{"n_layer": 8, "d_model": 96, "n_head": 4, "n_kv_head": 1, "head_dim": 32, "d_mlp": 256, "vocab_size": 7941, "activation": "swiglu", "norm": "rmsnorm", "norm_place": "pre", "norm_eps": 1e-05, "positions": "rope", "rope_base": 10000.0, "rope_fraction": 1.0, "qk_norm": true, "attn_scale": 0.177, "bias": "none", "tie_embeddings": false, "parallel_block": false, "init": "normal", "init_std_qkv": 0.0235, "init_std_o": 0.00587, "init_std_up": 0.0235, "init_std_down": 0.00587, "optimizer": "muon", "lr": 0.015, "lr_mult_o": 2.0, "beta1": 0.95, "lr_head": 0.00624, "grad_clip": 0.5, "warmup_steps": 0, "schedule": "wsd", "decay_fraction": 0.771, "decay_shape": "linear", "final_lr_fraction": 0.0, "batch_tokens": 8192, "seq_len": 512, "doc_mask": true, "train_tokens": 81580000, "steps": 9959, "dataset": "wikipedia_en"}
Each number is 200 + 40 x the weight over its row's rms, rounded and kept within 0 to 999. Layers, rows and columns count from 0. The size before them is the row's rms in percent of the matrix's.

# up: layer 2 MLP up, 256x96, rms 0.491, rows 149-172, columns 0-95
# down: layer 2 MLP down (transposed), 256x96, rms 0.172, rows 149-172, columns 0-95
# gate: layer 2 MLP gate, 256x96, rms 0.448, rows 150-173, columns 0-95
up149,106,205,246,193,201,183,203,186,253,176,196,178,275,228,208,202,163,112,231,188,247,165,227,257,167,145,242,166,186,242,173,224,263,166,144,198,252,229,244,259,250,237,215,292,190,217,199,224,236,252,204,164,223,223,146,246,216,257,163,164,183,195,138,272,215,111,214,163,226,182,193,215,180,226,238,258,224,180,285,236,252,182,255,122,133,223,190,229,193,224,245,186,219,155,265,189,166
down149,109,163,193,192,194,261,226,203,199,204,201,245,228,247,130,231,231,284,159,183,158,197,226,174,136,291,171,142,222,186,177,133,213,247,193,192,309,153,174,217,182,146,213,120,177,152,228,241,239,186,214,242,146,118,272,157,249,175,210,211,196,251,256,158,183,218,194,254,147,197,196,217,229,218,215,202,197,256,134,165,182,152,164,187,248,146,227,230,145,216,155,231,203,154,212,204,166
gate150,103,188,130,141,274,216,232,204,232,227,177,219,171,213,143,238,152,178,191,198,162,319,235,286,229,264,234,227,226,216,201,182,234,181,172,148,199,273,237,256,205,222,172,222,196,204,224,206,206,173,248,233,242,181,170,202,252,221,169,235,158,162,146,290,214,203,297,150,158,172,182,228,204,160,196,274,173,148,218,212,220,189,220,207,151,172,278,277,178,119,195,205,192,214,198,210,171
up150,083,151,135,180,218,209,222,198,211,210,241,224,187,232,154,280,147,179,161,235,185,251,236,204,135,194,198,210,158,158,182,232,159,193,121,171,105,230,181,179,229,205,135,199,218,232,124,194,218,170,224,212,142,149,196,209,214,226,231,187,88,200,206,247,216,171,249,163,196,195,181,231,238,197,278,282,214,156,225,183,254,154,226,174,212,223,220,217,192,132,200,259,161,182,263,123,278
down150,098,220,170,184,155,141,181,216,181,234,157,196,236,118,219,227,151,176,175,223,191,184,297,136,216,243,177,177,245,302,205,190,186,152,225,187,263,231,237,228,142,147,192,211,179,223,211,157,177,182,186,176,293,257,163,270,201,158,241,226,267,237,132,201,188,224,160,227,242,192,226,209,196,252,267,218,174,151,195,221,154,204,292,203,189,226,182,168,161,203,229,251,209,154,129,219,140
gate151,118,235,217,126,198,248,198,172,247,191,239,184,167,175,236,216,219,180,205,246,168,171,150,205,215,175,165,220,171,238,224,146,185,232,225,239,171,172,309,199,164,219,203,217,240,224,168,245,138,169,132,258,125,308,163,171,174,184,219,194,197,163,210,193,200,197,204,185,188,230,128,188,301,190,229,113,202,206,140,179,232,221,203,259,177,233,200,188,168,154,221,129,290,250,186,191,122
up151,095,212,239,169,216,208,165,184,252,245,181,273,136,249,232,143,218,204,165,231,244,205,216,227,242,158,197,114,241,187,201,185,232,204,336,204,200,186,236,237,140,160,182,153,187,179,233,175,147,226,216,103,147,280,230,177,188,213,218,182,188,189,215,141,174,138,213,232,145,154,146,141,232,136,147,219,146,172,213,192,203,191,282,154,154,226,159,236,196,200,186,228,210,248,196,185,225
down151,129,198,137,121,128,170,240,233,138,191,181,174,211,192,201,263,199,206,186,224,176,246,210,201,197,146,216,211,137,192,174,243,156,261,159,192,175,178,218,186,258,215,229,226,224,261,171,198,201,172,146,284,225,232,248,302,248,246,245,216,207,213,270,237,258,267,119,189,225,203,188,188,285,231,306,206,160,247,171,168,220,231,214,230,198,200,207,124,155,167,190,216,212,177,184,191,169
gate152,099,220,223,146,218,207,179,147,229,175,197,155,225,214,229,203,150,219,170,249,220,166,175,201,292,229,173,141,206,187,227,195,209,245,126,171,249,138,148,217,225,235,214,169,159,264,262,211,199,191,244,168,148,202,222,209,231,202,206,185,203,167,224,208,194,227,200,180,166,237,166,114,252,184,56,196,233,229,205,215,180,217,122,242,167,170,186,168,218,167,175,99,142,297,237,180,241
up152,096,200,216,227,118,204,193,186,242,168,150,200,169,132,147,174,209,169,171,137,133,267,218,215,144,211,228,248,186,208,177,201,230,173,216,216,234,218,218,195,231,224,247,179,142,219,193,188,254,208,225,218,308,155,202,260,180,179,154,232,238,108,193,158,185,120,199,225,191,208,145,193,178,281,257,271,212,169,241,209,257,228,246,179,245,164,193,183,282,274,249,232,190,187,150,214,153
down152,097,132,221,189,254,199,228,177,214,266,195,167,259,233,258,159,256,219,225,198,199,267,143,193,214,250,159,170,130,148,253,185,208,124,217,246,194,284,179,247,121,167,221,235,203,196,175,270,170,124,208,234,186,188,204,144,154,157,217,119,187,236,126,203,189,180,229,216,197,152,288,201,204,166,187,106,176,205,152,169,248,208,193,160,198,191,171,171,163,225,175,201,211,146,232,180,170
gate153,106,173,203,209,236,143,228,159,239,240,263,153,210,188,222,164,93,248,172,189,146,245,209,189,156,141,213,265,239,223,148,195,220,216,215,188,238,245,212,193,155,168,183,117,168,215,258,240,126,128,156,230,211,161,229,260,190,168,265,181,229,176,224,123,196,232,213,272,176,225,251,182,217,205,183,149,206,166,225,193,139,186,225,193,137,167,168,261,220,224,171,120,223,233,253,184,149
up153,100,219,213,167,215,233,236,206,204,292,113,216,171,158,147,201,209,206,122,139,207,174,203,206,195,205,261,170,235,169,166,222,284,243,175,164,216,189,222,192,208,198,257,192,192,153,220,228,228,144,254,202,153,206,251,213,220,204,183,259,222,241,227,256,140,164,149,189,133,232,130,207,236,159,152,184,262,156,177,206,188,186,100,194,174,198,185,176,159,248,260,257,246,270,242,280,188
down153,092,251,235,177,155,240,172,236,221,256,205,131,215,185,140,213,237,177,302,222,200,222,287,237,275,257,227,240,191,253,191,156,175,216,153,225,208,218,243,215,203,192,148,244,192,203,169,197,163,189,232,168,174,159,150,217,197,222,199,228,200,198,221,239,226,246,272,208,224,214,152,213,135,247,142,235,219,261,182,157,226,263,176,215,236,246,252,194,260,201,97,198,214,138,212,103,173
gate154,098,145,269,170,242,184,180,204,195,200,216,227,203,168,232,191,201,284,218,234,254,188,219,239,194,264,216,156,178,110,167,194,229,167,127,217,207,269,244,228,144,258,203,197,184,169,215,265,119,196,200,183,190,305,183,193,188,161,168,202,176,193,179,260,104,207,243,179,208,207,215,262,249,163,172,144,123,185,179,136,124,196,258,241,288,187,203,159,205,193,212,197,176,170,176,196,209
up154,102,214,238,264,201,202,177,179,155,216,210,144,233,208,167,224,163,189,226,176,135,251,153,186,212,243,133,206,264,197,194,185,273,210,184,199,232,201,179,198,264,196,230,192,202,205,172,204,181,205,286,169,215,161,226,222,250,173,240,190,215,323,275,177,202,199,115,291,161,211,196,189,233,228,213,264,270,142,259,161,203,192,149,230,213,152,134,113,206,226,171,215,230,170,258,239,168
down154,096,208,241,248,175,174,215,233,253,272,148,250,210,295,261,220,209,241,242,205,189,203,215,134,199,175,215,283,174,148,231,208,211,205,291,200,180,150,171,225,200,108,146,152,106,145,215,181,238,220,132,265,166,217,199,232,152,195,197,180,192,153,158,258,216,170,226,226,191,189,264,228,198,216,201,262,230,160,187,228,198,180,224,216,160,219,189,299,137,163,204,228,178,223,203,248,177
gate155,119,156,204,125,190,246,178,201,219,222,164,220,176,197,210,179,225,179,182,243,201,183,139,174,233,276,157,295,134,213,224,183,212,141,169,222,176,217,185,202,204,221,184,227,243,209,231,139,216,316,222,300,193,158,217,216,211,200,221,215,209,237,241,212,162,148,189,189,170,170,192,211,270,185,214,255,177,241,239,176,143,233,240,152,252,312,168,189,267,249,209,194,263,230,217,112,210
up155,113,125,129,152,154,198,192,208,204,215,174,211,230,241,218,161,232,201,253,205,174,184,211,198,202,227,200,249,167,279,169,206,134,132,219,169,187,220,196,213,174,189,230,265,237,154,197,90,282,253,253,201,220,259,220,219,206,214,192,168,138,244,208,199,195,135,135,139,215,253,227,217,296,158,272,183,194,245,164,185,250,208,229,147,244,179,203,233,276,228,199,189,222,167,184,130,220
down155,097,246,178,222,208,218,226,208,180,179,224,131,187,168,225,229,261,210,200,234,261,234,169,185,256,243,191,215,211,260,254,183,216,257,172,158,227,137,234,122,276,275,159,196,231,122,205,230,194,226,252,150,193,130,168,237,196,185,253,172,191,209,229,264,255,233,256,256,162,204,157,257,199,205,220,210,166,203,241,190,158,130,210,167,257,277,101,191,188,217,197,154,192,175,225,131,201
gate156,102,180,196,219,210,239,218,163,199,203,212,197,205,255,231,188,237,287,272,193,119,159,187,132,214,248,232,182,184,135,225,235,286,162,193,200,267,186,151,226,225,247,169,183,163,181,162,266,174,168,170,275,176,248,208,184,224,229,152,149,90,143,226,214,187,217,224,164,239,197,286,223,216,172,156,262,217,204,150,175,196,206,183,192,161,208,155,188,274,284,168,207,180,174,256,196,240
up156,099,148,262,214,274,186,248,186,223,194,162,203,192,129,280,221,220,208,201,171,271,209,242,208,117,208,239,144,204,212,162,208,161,209,265,204,135,237,199,205,159,231,189,250,121,164,155,261,218,198,217,220,294,274,216,229,141,200,192,220,250,166,206,269,239,170,248,235,223,166,235,191,164,193,216,212,215,111,260,150,242,277,256,198,208,221,131,190,204,202,210,192,233,222,168,189,206
down156,095,230,144,175,150,168,225,239,199,183,227,275,209,265,238,179,183,362,220,226,141,175,161,186,203,180,197,185,178,180,248,250,206,259,154,250,215,123,213,198,245,160,282,178,204,277,197,179,195,219,169,180,178,166,253,231,283,176,166,155,203,185,207,171,189,263,236,201,219,187,241,205,216,187,232,225,226,140,123,244,201,205,196,220,213,240,174,242,185,246,188,260,171,274,204,218,172
gate157,110,150,238,205,165,214,158,167,203,252,190,200,228,294,272,201,190,161,236,193,189,126,159,202,185,176,195,234,256,196,225,222,251,195,168,167,202,166,262,229,250,237,190,164,171,184,281,155,168,203,186,225,211,183,248,150,152,144,240,143,175,146,243,191,218,152,199,300,195,237,149,251,235,223,164,185,152,293,241,150,192,170,168,173,219,235,146,207,207,238,233,134,188,221,206,178,300
up157,096,201,142,205,182,199,117,177,192,127,135,203,205,211,195,200,182,210,254,193,193,222,239,161,221,149,164,202,154,172,196,202,229,183,267,254,146,214,204,134,225,266,184,225,143,214,214,195,216,233,267,210,238,183,159,177,125,217,237,227,284,233,117,203,207,245,268,156,196,207,263,132,98,259,143,174,182,144,131,159,201,220,193,189,155,265,210,232,192,152,217,241,193,197,231,234,224
down157,097,122,207,145,168,199,206,217,199,171,211,182,191,201,184,181,264,184,126,253,254,180,135,189,189,186,201,234,252,117,188,231,162,229,121,183,195,237,168,134,215,162,242,167,164,198,152,225,225,230,196,153,136,168,253,276,224,219,143,301,207,233,192,191,278,201,199,175,195,133,224,226,300,148,235,203,194,212,184,188,195,236,210,103,163,158,195,215,158,165,162,172,189,145,216,181,171
gate158,095,211,191,135,227,179,189,216,129,264,249,215,171,272,135,163,206,214,169,233,211,188,180,233,212,196,174,172,286,243,198,178,225,183,208,256,263,164,283,217,165,114,138,186,242,284,150,216,228,182,256,207,225,248,156,238,180,192,244,252,177,173,173,183,175,155,216,189,236,198,202,254,215,222,124,242,159,211,171,155,131,180,251,141,266,200,154,215,249,187,176,164,185,258,190,142,226
up158,089,250,243,209,203,281,169,175,287,204,152,222,218,231,166,182,237,179,230,211,236,168,159,180,187,243,148,232,245,185,166,239,201,252,166,247,247,177,180,242,154,255,187,216,245,127,151,223,154,187,177,190,201,203,185,245,250,238,176,271,143,142,182,171,163,265,211,204,200,259,198,187,122,261,259,234,257,172,161,126,212,219,201,235,263,192,211,163,150,217,192,144,179,241,110,244,208
down158,083,187,160,224,253,215,186,192,230,226,162,128,195,213,247,194,118,229,217,121,124,179,333,159,177,237,187,215,146,220,197,172,175,158,229,157,241,163,215,110,206,184,166,179,175,186,253,226,202,243,279,181,137,206,237,155,179,170,198,113,209,224,239,210,141,178,203,235,233,210,203,179,196,136,149,174,194,208,156,191,169,231,168,179,242,196,201,276,268,189,199,251,129,169,185,192,186
gate159,117,247,243,187,218,205,265,179,169,213,173,167,235,239,190,256,227,180,246,159,167,227,197,195,246,231,126,145,207,247,201,202,172,169,242,228,215,163,169,257,153,255,168,276,229,157,230,212,123,194,185,174,197,129,215,208,212,128,250,152,238,273,179,241,112,235,195,260,269,230,187,254,178,192,235,182,160,213,193,284,221,199,127,219,105,183,213,215,238,249,205,173,168,153,232,187,229
up159,114,180,189,192,219,205,195,166,167,215,142,227,142,214,253,176,254,218,204,158,137,176,254,155,249,166,156,200,129,179,229,227,268,125,193,189,185,215,168,211,178,267,210,209,161,195,241,162,168,190,176,204,302,162,259,263,190,165,177,193,191,182,125,259,212,172,216,216,233,147,210,196,252,271,215,247,181,231,213,258,223,251,153,240,116,217,170,181,151,269,255,234,238,179,187,290,205
down159,099,208,217,226,141,188,248,221,140,151,187,216,289,171,191,301,214,191,242,175,237,258,220,286,205,200,210,208,223,271,210,188,119,213,207,126,189,189,179,179,159,208,159,239,234,152,192,231,184,149,245,219,111,175,255,236,229,247,206,151,232,203,219,127,235,180,146,182,161,291,151,194,186,185,197,190,198,185,323,173,207,176,168,230,242,218,239,224,197,226,200,183,179,219,266,202,199
gate160,073,191,238,192,185,216,167,165,200,158,169,206,184,181,200,178,222,120,231,187,217,150,177,167,179,186,179,141,169,174,196,95,228,180,222,213,189,185,217,186,245,227,234,221,198,143,348,245,228,172,249,212,198,220,235,221,230,182,267,217,259,184,231,197,161,168,157,232,237,252,151,269,194,256,206,181,269,142,121,275,180,184,263,142,177,251,215,223,206,187,162,210,204,144,210,115,185
up160,103,141,181,196,149,196,195,193,244,182,234,223,216,144,218,255,269,214,310,195,200,244,148,184,111,254,244,233,218,207,233,141,264,255,188,202,222,194,212,207,201,189,152,214,158,127,212,265,187,161,256,195,225,265,231,190,310,194,139,231,196,148,183,167,145,181,118,201,220,226,186,178,212,195,269,179,242,229,178,155,166,144,248,193,197,178,193,154,173,225,223,180,184,232,236,191,126
down160,102,187,249,117,217,199,265,195,193,244,237,186,234,217,199,183,146,264,158,221,137,160,241,209,317,172,210,196,184,160,169,264,152,181,185,205,165,158,163,255,186,212,272,214,244,264,94,98,213,183,159,177,231,158,182,190,128,236,206,181,139,223,173,242,225,189,246,153,180,182,236,212,209,234,170,207,178,247,224,115,155,246,179,190,193,210,217,237,225,213,166,177,195,195,181,240,246
gate161,103,220,234,218,188,122,99,194,172,217,254,236,221,200,168,214,214,189,139,180,210,179,151,246,193,228,204,187,209,121,183,170,265,150,261,224,252,167,189,227,216,252,237,252,139,184,224,91,232,159,239,180,196,180,274,199,241,257,131,148,196,163,167,134,146,161,207,200,156,186,194,291,153,229,164,220,141,187,193,254,169,215,225,176,247,211,267,210,213,216,200,192,165,192,225,145,221
up161,097,250,236,233,172,177,219,178,226,167,223,158,241,229,250,232,166,225,176,157,208,216,235,110,263,107,230,173,173,203,218,210,197,90,236,189,189,185,231,179,177,244,212,258,252,258,162,195,218,117,249,145,201,237,303,195,215,160,248,256,179,204,226,196,155,177,158,188,165,217,194,205,191,172,208,221,253,152,230,273,137,151,184,172,167,170,177,160,140,181,200,126,188,163,220,172,148
down161,092,153,171,196,186,233,241,204,191,191,259,253,125,191,144,174,153,204,192,248,194,93,288,260,186,225,187,228,187,240,185,259,246,245,169,258,227,206,188,270,181,163,211,181,178,158,216,224,170,205,196,177,289,232,188,200,162,218,266,147,254,185,233,226,213,226,248,191,210,184,144,162,180,201,245,245,154,193,153,139,210,228,150,249,258,229,128,274,215,239,184,226,264,238,209,152,232
gate162,067,176,200,166,173,171,242,225,170,190,145,214,177,138,124,227,173,129,292,209,123,173,236,158,228,169,207,237,173,209,228,184,251,172,223,155,193,128,163,222,158,237,231,273,176,157,183,119,236,178,237,319,217,242,208,216,263,144,186,240,191,217,183,204,132,159,188,203,163,207,257,224,195,190,183,120,229,249,190,187,194,159,169,216,172,212,199,224,221,224,225,195,177,258,189,266,278
up162,090,162,168,247,277,168,158,83,223,171,225,163,220,171,203,229,192,220,211,235,188,149,168,224,195,184,227,147,266,207,273,254,238,237,268,192,172,198,207,182,167,207,271,189,208,202,129,190,192,195,217,139,125,213,213,224,213,156,215,186,152,177,261,254,207,191,161,146,135,167,258,177,248,215,191,294,249,182,177,181,175,244,224,175,146,209,173,160,176,161,204,195,164,190,279,252,270
down162,089,225,202,170,168,222,247,304,143,222,145,243,181,252,243,169,196,251,206,193,152,249,224,209,186,181,227,271,130,212,155,211,206,136,138,223,178,155,192,207,219,209,173,197,114,171,193,195,206,205,215,261,204,228,213,214,208,206,191,183,222,184,95,153,192,159,175,268,193,268,121,210,167,234,171,95,180,205,204,169,224,163,155,194,248,200,196,170,244,213,205,238,242,187,118,228,115
gate163,107,145,276,249,223,217,259,195,206,212,177,210,118,133,117,219,204,229,223,209,128,190,145,260,151,224,220,208,181,202,217,253,187,129,243,234,156,218,173,236,183,242,143,231,222,188,209,130,197,201,234,199,237,168,201,266,227,146,130,227,128,217,208,156,268,208,186,216,228,220,245,204,149,212,247,211,193,274,199,133,134,211,188,199,214,186,186,141,300,167,222,225,196,162,245,171,173
up163,090,181,243,162,202,300,168,260,235,218,173,107,174,268,170,192,220,230,153,259,207,203,173,235,197,226,186,209,199,247,206,233,130,166,191,178,179,266,168,277,223,192,195,198,215,197,133,135,190,176,243,169,282,208,137,187,213,142,138,173,161,173,181,230,152,136,168,149,228,260,210,143,169,222,326,178,212,201,163,193,192,129,213,167,198,153,194,210,240,193,227,173,198,194,165,178,217
down163,094,167,167,150,258,158,264,258,223,205,199,208,178,163,158,209,229,159,235,186,161,199,234,187,175,161,253,204,197,228,200,243,270,181,213,173,180,174,234,93,202,234,230,175,183,128,238,246,206,152,165,197,206,194,200,183,273,200,199,224,230,200,125,113,313,252,232,263,178,191,187,110,176,246,199,170,191,227,198,226,153,169,153,211,170,188,184,127,226,219,203,270,172,170,272,220,147
gate164,094,250,219,131,246,255,243,256,247,207,260,254,131,160,161,220,214,173,281,202,180,221,236,197,276,205,205,205,246,116,192,250,177,279,154,180,129,213,207,221,291,214,134,186,167,207,266,186,215,164,263,177,233,156,237,232,185,207,222,207,131,128,229,249,249,193,235,194,207,151,172,224,209,249,204,200,167,193,199,228,212,179,195,226,147,185,208,173,280,226,222,191,171,276,224,181,196
up164,096,219,247,222,236,192,193,259,222,191,193,198,144,156,184,222,200,175,221,282,203,216,142,185,224,172,209,219,238,215,218,142,128,199,189,145,225,199,206,235,165,169,226,137,243,233,239,139,265,198,127,150,131,141,125,188,238,220,169,261,281,206,160,218,127,204,145,149,237,191,128,201,266,171,151,254,134,180,218,244,158,201,190,224,221,182,163,246,172,197,239,227,244,142,180,250,168
down164,105,155,221,200,164,208,205,166,169,171,224,203,267,138,166,152,240,161,183,130,151,292,165,239,220,289,182,206,192,221,187,135,276,148,175,263,238,238,226,193,168,229,177,256,200,203,180,227,184,172,159,215,252,189,247,166,185,170,189,158,196,162,241,121,152,230,155,218,189,189,290,196,258,170,146,183,266,248,172,197,168,212,174,176,216,266,228,204,245,169,183,113,210,255,150,185,226
gate165,125,240,145,179,234,197,182,142,285,234,176,153,179,216,229,254,153,221,200,205,132,210,167,121,215,283,177,185,180,231,263,141,231,144,217,172,182,191,227,199,222,210,218,179,192,218,192,172,190,161,180,224,173,226,226,215,195,186,129,240,173,174,156,196,272,169,233,212,241,164,187,182,291,250,188,177,173,270,198,200,203,188,164,213,61,178,262,230,167,207,182,124,187,160,128,161,146
up165,107,184,235,167,209,239,162,145,183,241,259,204,252,211,225,250,239,200,167,229,207,246,192,196,223,198,238,220,227,207,222,241,237,258,235,227,197,190,188,211,290,122,150,202,164,211,263,116,190,177,260,127,161,235,246,141,204,240,226,226,217,222,146,209,187,257,290,231,120,194,216,205,197,188,128,247,184,159,301,212,199,316,218,222,203,233,170,222,190,226,186,169,187,210,155,237,174
down165,129,191,135,228,208,224,226,186,185,184,184,208,149,273,212,191,178,273,170,194,189,286,150,154,223,224,226,162,101,222,230,176,136,151,238,210,153,222,203,196,203,261,211,114,227,172,216,220,204,204,221,271,164,220,162,283,268,232,205,279,218,216,133,206,202,163,163,135,216,272,155,219,206,175,231,228,210,241,188,235,251,171,229,292,193,141,246,146,188,214,195,260,193,189,159,194,192
gate166,108,224,212,136,213,158,228,204,165,157,235,204,166,209,256,160,204,171,260,223,142,216,168,229,203,196,121,302,151,180,202,186,161,245,178,251,165,161,228,228,251,188,218,177,190,206,177,215,250,272,218,157,225,138,239,232,217,149,193,204,138,187,234,211,120,164,197,188,245,142,251,223,230,210,197,209,152,208,106,199,236,160,186,216,203,223,194,192,190,244,273,138,307,201,189,265,128
up166,105,198,245,220,247,195,251,218,241,197,251,210,234,162,215,209,205,186,236,241,186,235,179,155,188,206,122,244,231,268,161,227,264,169,188,229,178,189,112,224,207,220,166,152,151,218,206,211,257,204,135,225,149,163,168,264,165,190,223,157,168,177,188,220,179,199,214,168,53,272,217,173,232,235,283,155,132,273,198,236,174,223,107,214,217,226,176,217,171,181,231,258,199,177,224,205,226
down166,118,123,204,188,213,170,148,176,194,260,202,105,200,201,219,193,261,202,111,123,244,236,197,194,211,249,242,189,204,210,278,172,167,160,238,168,222,231,205,146,142,170,161,202,244,220,163,248,159,135,181,184,176,212,200,127,200,237,232,235,218,251,252,185,228,153,172,178,217,210,222,188,234,216,207,230,317,144,245,183,229,245,244,189,200,177,203,226,238,195,122,233,159,133,157,137,176
gate167,104,263,225,190,250,152,213,180,168,286,116,138,246,216,183,212,141,250,215,245,159,193,201,191,173,202,168,169,289,209,209,121,236,144,186,181,214,190,187,273,210,191,226,304,200,109,247,145,144,179,247,210,219,222,206,266,227,142,170,173,172,265,170,193,202,148,238,272,202,221,211,230,233,245,220,220,224,235,235,166,143,243,137,179,164,224,174,166,228,199,216,245,210,188,198,189,210
up167,097,183,258,208,197,188,260,180,168,163,281,150,163,212,152,127,140,145,191,217,135,144,206,180,180,212,206,161,210,171,255,205,212,269,214,169,147,187,169,199,219,191,177,160,156,181,148,132,173,170,167,188,178,131,259,197,207,202,93,181,175,184,181,269,247,208,195,157,237,150,224,172,154,282,184,177,189,151,212,212,141,168,229,192,283,194,220,121,175,263,163,227,229,156,234,198,166
down167,088,186,149,213,180,199,240,186,168,165,48,187,203,199,298,181,169,260,202,136,208,196,170,209,226,295,258,254,191,160,285,181,205,226,138,187,222,288,226,213,192,193,234,219,198,207,216,254,208,173,260,222,206,141,143,243,202,198,235,177,233,227,201,243,189,235,257,173,168,193,194,215,171,255,220,226,200,182,167,184,207,203,166,219,231,209,206,271,120,193,186,129,206,157,248,239,243
gate168,072,205,209,195,156,201,167,140,179,175,207,261,165,168,191,175,163,145,283,180,184,163,220,217,215,207,201,216,239,130,203,184,197,222,187,239,188,185,201,201,147,216,153,220,236,163,265,203,164,255,158,176,149,196,273,143,265,174,236,224,247,218,194,209,77,255,187,244,205,214,210,218,253,172,196,198,144,213,167,191,153,143,131,163,173,164,173,184,292,247,307,175,192,288,187,177,170
up168,125,197,259,183,114,220,228,218,243,187,184,155,209,161,170,189,250,212,159,175,136,198,206,178,173,267,235,226,232,133,215,186,219,195,234,184,250,220,250,242,266,228,208,201,196,218,186,169,195,221,152,224,202,192,183,117,195,197,195,210,103,208,250,305,251,132,229,168,156,210,164,167,238,222,208,234,205,148,99,221,184,180,181,229,163,265,87,138,170,200,185,210,121,184,208,180,205
down168,120,167,196,103,291,182,194,157,199,209,182,186,164,223,204,216,142,191,224,171,199,120,204,194,224,180,145,191,197,202,170,226,170,179,146,216,150,196,197,190,142,208,197,203,173,137,223,255,219,201,265,156,256,226,215,244,203,241,205,172,290,185,156,141,152,249,183,229,221,184,228,233,147,209,199,178,218,278,251,179,218,177,190,172,261,140,278,280,233,184,214,91,272,198,218,175,146
gate169,096,187,236,194,221,131,254,202,204,251,221,106,180,261,160,219,152,260,213,130,178,161,174,210,118,194,127,109,192,171,254,159,130,236,191,191,194,242,264,271,216,187,178,202,196,229,204,193,162,194,177,165,184,201,240,155,200,257,259,252,202,224,150,213,162,155,225,189,209,150,247,226,259,228,227,161,233,232,197,162,209,236,159,186,212,152,224,241,293,189,193,277,167,217,173,231,156
up169,087,227,169,159,174,252,157,211,232,221,209,270,212,220,174,201,128,310,149,260,156,213,287,206,267,259,197,285,185,188,113,197,186,186,256,159,157,201,256,201,211,166,237,213,169,198,190,185,127,200,203,194,228,154,192,197,206,212,173,145,226,152,217,195,226,181,226,202,219,246,113,209,248,270,188,216,280,203,173,237,285,237,157,227,190,244,142,223,219,162,191,219,224,203,177,154,226
down169,092,183,186,302,191,151,213,141,181,214,203,189,205,194,188,197,176,160,120,189,222,236,94,196,138,182,237,153,232,212,322,202,184,159,186,245,232,221,173,127,151,151,179,159,147,216,207,196,202,137,220,293,248,255,194,183,156,195,196,226,105,212,179,201,171,244,248,189,225,229,197,213,205,226,173,165,220,180,189,204,226,155,186,176,199,134,250,195,220,267,196,219,157,125,247,171,180
gate170,103,218,158,233,210,284,222,218,208,206,194,192,169,218,191,199,153,141,159,136,158,179,252,262,223,197,233,205,219,208,210,241,180,218,221,252,211,226,219,181,149,236,236,174,172,193,189,220,260,186,151,234,266,222,185,165,173,154,175,203,125,137,156,201,181,197,135,162,256,157,131,296,212,190,141,216,188,169,149,160,134,200,175,242,295,234,161,202,288,227,171,178,252,213,142,185,282
up170,099,146,161,169,180,132,215,189,210,193,175,275,205,204,192,238,194,178,151,212,201,246,169,173,213,176,178,209,216,145,274,229,177,197,90,165,234,235,236,215,239,140,235,260,176,134,202,180,226,190,155,213,263,159,185,193,264,118,206,277,181,203,95,148,143,201,178,186,268,194,255,200,175,188,199,194,188,185,103,294,175,189,203,162,223,256,181,165,203,194,210,134,174,195,208,215,183
down170,095,217,172,173,216,245,172,207,162,234,230,165,123,212,171,180,140,203,190,183,186,80,210,235,164,215,149,220,143,236,102,204,143,155,263,181,200,174,201,130,247,237,164,166,242,212,181,248,159,158,206,210,193,221,205,246,151,243,204,146,254,186,248,191,197,173,280,119,193,185,149,165,225,190,183,157,256,224,293,167,232,213,177,205,209,183,235,234,170,205,197,208,142,104,210,184,180
gate171,110,297,233,131,165,244,122,205,212,233,173,152,207,178,140,206,191,155,222,219,155,285,134,174,273,205,258,101,322,190,256,189,230,251,157,170,176,241,176,160,161,208,235,193,213,164,210,233,206,194,265,211,231,187,181,153,191,174,196,169,162,186,225,199,267,160,180,248,198,177,210,253,240,237,192,193,190,209,197,187,200,157,142,198,137,175,243,168,163,203,203,159,154,229,182,260,206
up171,101,257,259,127,194,227,183,249,220,271,171,265,264,259,172,172,270,126,249,184,167,182,283,185,206,153,216,136,254,167,244,252,225,146,144,280,185,238,193,167,221,193,183,225,216,179,196,171,158,216,197,218,195,209,241,211,269,145,153,191,156,227,199,200,273,186,247,253,213,189,248,265,205,212,257,163,197,172,232,196,198,222,183,191,155,182,174,143,150,211,202,195,168,220,222,230,105
down171,102,215,171,240,205,174,163,188,181,165,207,131,142,219,217,253,147,233,193,254,260,229,152,261,228,257,299,189,208,182,242,205,277,232,169,106,256,195,199,191,166,215,225,202,226,164,169,201,255,169,210,229,223,204,193,172,173,224,163,232,233,199,245,171,230,187,191,191,160,180,190,175,190,145,149,220,224,126,115,193,190,136,233,197,229,200,201,284,242,218,252,160,175,237,83,240,251
gate172,108,160,210,156,156,165,244,245,189,150,205,167,154,156,201,267,156,178,198,237,168,209,150,189,155,163,182,194,155,213,243,205,251,216,179,197,210,250,199,233,142,266,185,219,224,131,175,226,215,212,217,253,153,257,267,167,160,156,159,185,136,149,162,151,179,219,331,169,172,208,214,276,189,179,148,167,192,173,203,243,289,240,215,246,191,187,193,194,260,154,154,181,183,217,237,205,113
up172,100,256,266,296,193,187,202,169,300,175,217,262,225,189,197,197,165,191,219,182,176,202,205,223,169,245,271,219,279,256,178,232,119,148,267,283,237,184,147,168,211,199,213,254,249,195,266,165,233,184,228,168,233,221,200,208,218,261,254,130,182,185,141,223,200,187,188,153,201,172,151,185,237,209,206,199,226,173,206,166,187,209,261,182,276,210,229,237,169,257,220,168,143,208,162,136,249
down172,105,151,225,143,247,189,166,182,175,271,227,218,249,254,186,195,276,207,147,175,303,131,247,169,245,161,156,241,210,156,158,144,225,224,184,128,160,204,255,170,230,219,157,221,132,195,193,132,197,210,156,200,229,131,106,241,126,145,175,219,214,189,234,173,183,232,249,295,167,199,204,217,195,190,217,183,192,203,168,172,201,208,191,194,252,219,196,174,247,187,186,209,283,220,190,219,143
gate173,075,222,262,213,193,228,154,239,147,183,176,239,210,181,237,178,177,171,215,81,164,184,201,163,175,157,174,149,201,166,186,168,184,205,160,210,181,253,175,161,157,275,202,260,166,262,184,159,177,117,149,168,157,230,286,167,191,187,233,267,130,181,178,219,196,179,204,132,258,288,186,259,172,208,172,181,214,242,198,162,214,203,210,219,232,174,197,111,281,184,182,247,160,211,262,221,198